Each number is 128 + 24 x the weight over its row's rms, rounded and kept within 0 to 255. Layers, rows and columns count from 0. Numbers have three digits each. The size before them is the row's rms in percent of the matrix's.

# layer 3 attention output, 512x512, rms 0.04, rows 488-511, columns 256-511
094:163154100136110157102116107090107125094057130137082115087154157070124127103163150095139133117129109125069133102144103116140182129120094102094130140118142142129072128104087149173116146164129136147098140140148106132142132093106142114149115133131138157122137126147097093137111122126082153126102156105097147152142116088127124108116145151109113105150136160141146122142116158140112113097125150076156114105102187115136123114171109132172140161109099161129168142114141140168085139107189133141153125116129184131121115090135126145162129102060142121122098125102153159122090169149140103172103169166118126159116116107131130137116096100157131133115183150151154147171081109133143148163114105143156080139104120124135123096102141127097126134067149090109100145180114143152146114091153094
094:165105130112167159127139097128053121097086173147139203144128102118135124117100134109167157081106097139163116166141117124192161148163152120109111160142121127158118098147100110108110141110127038139141118096155092167125152129140125128133098134149139138143143168107100136132149147106124150121127119095176128099115152092173157122163146132087146082119157112124128147147108143132110110132107144127100163127131136141145119123120140123131142116133132119132106128111113126151140155159143152153088151149146090183113124116113153097133154126132113136145126116124144124159133178135150124122130126131064131116103115164131099132122114151145120113108075116119113164152114093128096155146137121136130142142120115123149100130121122127119153107127114141140121119110118129126180118133089121
090:118107105100139158131090121158129148131102136164134099164106106140088125147144096106097163143171090122107117121148136081136143102167173129094127084166149103130105133148139147175123153107174083105103087126166114121107127135125159093160123142106119130141145139106076114121160134148164128139141144112131084110128118106111164135136127155121119073145090080122116122126089174134159090131104139117123071129102129092109103125109161153092169140148122115146139154127128130116113163121139145108148114094155106140109145093118109132104137117118089092120114106113134185115172175110091119114105107136082157107171100137071168110129141143082150132140123107106138110134080183144108109109125126143153171125141163151129137112092138112110159164143159111191093142123132125150094133126121098
104:114121134152098117106101082114090121125178134158121146124175155160097150172131168147125139102122131128140084105099123058147134127136142124102091099151135104136118098135146102100140161164129092143109119112094122110137114096138131138138112113152146105098109106133149113113135137111132119115128137100151165140135143086101131140146108116084095163102126148130138139127164112156141120106133098149137122122107084063102080114122089129134130092118116142126126114123130129139151175111112110089126077176112139145131134167135142118108149174101060152136122112118095126132130112101136119116109120074104148121141155126139132124102146092107135106133093080108116102141147132109107119103086123130102104115170130172169151151131137132179110103144118125103176128094115090131138114070138113
096:149145149171107161105123195122123138126146175108154127125105131149098128106137162166150156112130136098126138132122160136110118100122128153168139104123146105119120118133082144141118118133114116148125083106188194109089138127138149171142148132131104096118126076139136150108115153152163114086085154132111104146151117099124152112119117128115107124138076163094113091115073127137125113138148122138119130118144159097164140142116124171126109160135138134102134126156139130110155110152157114171086113144141136119125122140116117146113103118140123116110137135132107134125121132125111094132110145131131085101127126103126122175086139145181128108123154149150140116110117124140132066149131080129123134117135080150109139140101134193162123101101150140114096114115093120118108137184085119
099:137104087181146127099064137123138147085134137154095141149143149151131158143089092133147087142110178174082118151102127154099118147130146128111144115137144130111189147153145104090142152097148136143074131128099129136129139172153105163162106141109164107093159134126115165106115121090092116115130130115190110140115139116091108098158110176109164118099113100156153123174143148139110129098145132138130123150170093157126131139157126133093124150157145130123104138123134149139153111138133097102119130121131116107111132129118138130158136117131093155145129167129119138165121100126138132102163116107128138143131070115103122116062145135161113134076180131123137081096069200181177144168102120145123146154167162121163152168141117087133188133109123102183083156123110136129115124148131096
102:152170156116115135103130159130129069146117134170096139082096085108072147129101111153177124153117124146129143135162145150099094143092086090113179161130114094070118124189091117128158133137134118121119148161166079088107116105092132159151099119130123141175145090167071130151153139117114171191100153130141119173167106129104148102153103101135200108135138154067108121188100173111133120120146124126095149108112119170096157132144128112117139135116084125145116122144132115126140128141112130135119093156121145103128129141140111115129143116139141086130119107111148118134105108123155163101172093127135145118177087110116127143125114105124093147105150153145148169152099135122155123095114125143120146109126122154138150123154135169081172138109144142092105151133142107196100119152140108
101:145091136078071146127121142088169120158144128103155127138141128156133117145165155134113094133144149123150089107074151107177125169127147132135148106141128160136106119095098113164158111159080153136157132165094151123147134137102108124093123137112138151128132117130111126135124137102136116129143134120115129109152114121095124163110124115098131132109108156125146143093157140100131122122173152080127092115116114153118103139103163124130156108144129126109136131117111153168094164112140106169126089141138100076094119173141136089140112141110136151140123110112192137112127109126149093128147110139160143150109136153153048127154099111143109140120105138114167139127127128120122174139113142091105136110160125188101127120131138151154140134134143155099163117159138116120136113126119156
105:110135104106075100110158065063108116141129123129165154133073173122069115185201125122118138092104183115087133127109134128137113159095153157102148098162111152104143153088140111158143113137095131117141139123121103124184110109141107105111135144109156168127148116095100144166142103153130126148121123141097177164122115133156114157157141138124131087140144065136133191125120121135124148140117105128118169103131099088110069161105117093140183125129133108151120100110126160127125193125130149119130148136155106102147117120154100128138080140135167166129137104122145118099136094149158155134150127154134160090158099131148115133126100128141098102151118178140147089150158164081141142103095143110138091134126124137126138127113128140159121076128132093097147097131133163112156130143147152
097:116146169110167147128158084113133127105128117126107140127139100082151135134112118149166095118128163122162161154127123109092090138174155194121117163118143172092133131119110115117077080101132151100145138149093134127086133128107129122089121123150164167085136187155130121135119146117127147088197141162117108106148086121133110151111107148055154097130144139135121096128160180127135122129107143144139096122196141110156137138126126130112118157123121133154124140124169143109150085120135186137117099150092137128109142129148127150151146107135090107120131153108104116128156100124137157118117139133119125151107121122112118135151143105100146122137082142123138110150151132077142124167107132111131113118150199153119125123108120094132160085119133114183126068146132079106155172065167136
115:128129133082151096134150132146143176123145145127117130153115090130144171147115123148155118180180129117158113131099135132154100080115130150122088141138140130135124147138121095090143144150139131139141141105151121127128111149126119126163104142116111140101118096102151146118153178151127150152100166123144090138116135150149083102139135130141149136163136110156113114178133100128111117130123099165089130197162121144163112094153133121103091120134077118182106120181153138111163129135105157121118114139087089144165145106163133092131088144198141131172177138136088157185136148093138144095129109127141110147116137159090118066137154162086105122119140125108153133088119123094099140089097147124126124115140129154119134135145161146165122127153114116106185146106180093157128157074178116
116:128142106136102122107121179130147164165111138109105121141153102105143151091107129147105131091154119109188095157116169135094159128160133111096120113120143175127123134210109101120133114144149124120142115106108131149122158112105109049092118149102123133084133132146074160141123069090159101123138086105148125142138124128127169155085123151139114149136099160104155118127130084153114109075114136121121168152135117141145126120165136129100128101183131138123107116142129143135144138124115149141136118133133127146106150112133136136126150088175114173127141151153096133135185082096117125094083135098142120133138084134115110088138148048119098135128175118095145092139157126131105116149130135091104100095126094130105168131167145093143138114155115120127142145104172115127142134138158137
095:087147146109095100111144130132157115185077102087119103137067116140097109123140081141141132152131098131178147114133117141094072125086105087119157135125121136124120123154101133135106137138105125108159126104166153110142078176116138096117136118140144089137093140098158107131090113149112125109132156129096182148136164186107130100115099164162184139128156159133115134110146115097103141148136145123122118125143120106151112113140149155108086164172147091089125089122100074109136144154097115109172142131098113130166188120120151148115170123158088098139118111123138126122142096121151107124138134170155110165117111102156153156113133135089119146122125132090088172092123129080103157165091152187143159162105105139113114086144121137143125139120135134115122123126114145099138116142104144
096:097111132085145084129113096094116123191076124140138153150169082133137113102120091165117117132130084140144119162146102137084099125113098118192161131168116111139140128136171153131146158120116116100116065170159140121141159115109153146109117156139135147153126142150109110121126118155172122104151144144125069117161100137152116118144160116088175112119094120162156131139138133121122115118125131155136113161161137112109173149110154139107101127149136159145108109134110163098099084121111104133141130176131101167130125139161146127131099126201137146131179147154108117106119100124125171110094108093122166128107115076122121129132126130128097166088171078123141169145171116127147123119128131107146139147133144125143109134163125117095122131137121136160105132094181143108109118157088179
099:130169147106148134129104111138134133121153119094133155121095110094176143135096129117119147153165112146119136177161144150146087137101139087105075146145128145179130068085145110096152113132117122142146176141122098118128109090140169170168130159178094116152096102126174151096130197098102131136117157139144107111133091102133132144143166124116161132131189121078120143126138146138126159125133130124119116113092128119183132103115126160118126133127116114092094110122096161157101091138125150135053083117048107126179129156148152157106136172125127098142113149126159138126146130142126145183123141150106143085167112151110130117097143100131132132129113114156111111117077145130163120100159110135126164114135108110136135147166133151114108143142090110147105153082156136125162162107120119
107:113102184122092117142142145068105148168104095086197134161128106107140148108109134200123152124133136155161184147151107168110145150150117113117161121144141151119099099087097071108144091158119161145139092146153126133174142121109123145110083122122117130114086169141142142116103107086166100121110080120106158178153096145132119125138139151139082135119130118117126133086143157139132119124121151123141108116120136123132131146123138109122179120142152133132135131119100137135123165156150154137133118127117160106108108119122111208149122140121126163128098145073141097126142105104150154118120113116161150137117140117076102090141156153119198135157130129142146082135189092091064116151104113136132067093160146122098152125125115144162077082152108087123145169094130090105149144119110104
100:152127138116129112121170157199131150178151131084111144128137104123125125094088130116105109175124157145117077165121121120164090108086099155121137155077106162148093151117126124100151108101106116146130138161142117112141146116146140152115134086108155166138089102138157130124105077099142125161114128103130155145132152163159109093111088162099142149137133113084120148121167122104143176125174114078152119141120133124120179112138140129136134174117116176109118098130114095152127100121125091128108124112131121100131134147153112129125154187122124081115083124122131128110158144132094137145110100159171135134090136155126137120125150149116146084105133140155104169143102090143132108133133118135132136102107120153167130093133140087088111119145070115096107185121124079105142113142124145
099:153190173175105134114115157196110176159099115126134164120113166080127146133138105106099102126142103085137103133122142117127151154144167098067174133093123136156114098117057171150113166071151141162119109151154121094153107113156147129149126107148126139127097109150146117118153153125139135119115152131105126170102139133156101110151113133160139158115160153114125142114138136156123149115124101129122082096148091119136131102155144125148065136128136134105110150114134087137152153152124104133143108113136144153139097141116115119109151104102125081121119106146105146123130151106127152150150103155086094142143114154149139088144069095126149125124111162112117121103150175115165135100099150067097081136090111108136123137139121141152091105149118096136142103143129096138140130146146123
100:139160124111120126149154093145121123154113114114149132161168064094130136176118145135100120094132129124190114127129112132162164107171112112110140140147127163136144156119122124134133110153169143126140085095149099170139091106136140135110106119131089167095108104093092172110105149148137131109131162098156120144106127153105122154128086165107122180139158180124122128107165108132146114135162154128111084097160119097107116095145124085111133125076106139112115099169122190106154132144147115123125135098066119142144101162140120130131169160138129125144151083119120119091120090129150179156119149150107123109120117101087142114106130122141131084180111148137130145130083149137138155115169147111148129127099116125138123113088134140132154101138145104125130098157102114115143140187152115
103:134157105145150146164168122129121180141085128084094177119170115125116132111126182103113096062154102105095130126107109124135124113138169147136098128109144143143187125125167130113117151132152132172108147153121091146145100127134117130134154106126087119108161099147115088093114152098128144156104122155112151087162110123101116113130183157110127120157147105067158163123140140094102141146171136138078112161145092098160152121115105162117081111129142075103092115130114130115162128140124122115124118101124121111141138133162143136120137111127095121153125110135129173138123155155165123130141127137196170116141112112147130136139161116128137148131108153129126138138129110121142126132171083171131116139175164149119148116150156112133113126130121153123139154111137095113145098124117106
100:080103114101145152100127168127172135079117158101101119120134131144106140159108152131118149133139134090093130046085136094113136098154151109111151132123138135114150152124129133070115143147182145127141159120120121186108100172168152147103163116141147152095121143138121126140086080171110148116110147099091156140128131099058108127149181180117091131128117139151144137130112133128106137114138109102135139125136147159076145144117146136138145127108174120110110146124122123146105144154138112119171168093128156114092116155133132129114127122125153123136115115134158146085117112149123045138143080124150123127149124125103116129153133082117153106129130101163196101109167138125091111108114109100196100107115112163143132113123131135118158150166173136099148117145116107161153131157155156
100:112118195176162146139114075178121135170141109117125137103131126079114116124099154112165152196154105168131163172139117175152167110168140125142120132129072101075171125111150147105122131100100131154137128103165115086140142172139134103134103161094125126169098141159098123121136149140136139097148138115129129156115151128146147143145104122132116140134076155175139140106120111106107120136163102129130087109165118161130127095137142166140102094163110136143144159150121129112099152111122142113108125117123130146149127126105133116147155109137127123117137149070126121129164136091090166119171101114134136149126127090122113153117163157164119112141149071163098089145138111110161082136100101108145117151098099106123154107112134130058153176114150178124130141158153156113154094150123168
103:163130114067156119141116125116121156086157187118233117124128116145125146112139150131130156137081153135133117156092099106133076113115141187094152122115132165124130153161113132111104105109123121067150127076133160107093091155165123107157091143137152161118122131073126153138150148108144150165119098108101138136117139138168148135145104140123168143133141145123094125102065119109146103125127138124108118140129112157155098108131084120106117131129124063123120146115153105156130137145150115089100096132140134137121135125096126117145120151136107142169128094113110176135131115137158107111091154157115158144052167130118131134088133111155148179090165088125113129114112117181069139130098153145085130133128109114134086098115146169129115091144140165119129121100140123111169110092084094
091:145123186135146131131155076170174107133108101167132131132131148133122166142143097127125130175140093161137146109118151148073103145097120107136107099142133141109145122099137107113182098145119121158132109099109096133108125135145157091158129105134112131107115103126105133134134103104129155192099132098125154111111136128141150101125105146140158085148159201143125145151139115078152138126129124102117130111113122136128126144118131101136140070123132148111109105144116125163139096156148100104163084148096128081117089132120122173101141131065134148116124132127146143149143134132134099104087170153133151127143129111113165132146129154083103106145118053152157126119141130115133124115082131159089081136091119148139112153111137107143144082139113173087144094147113144116152166119132131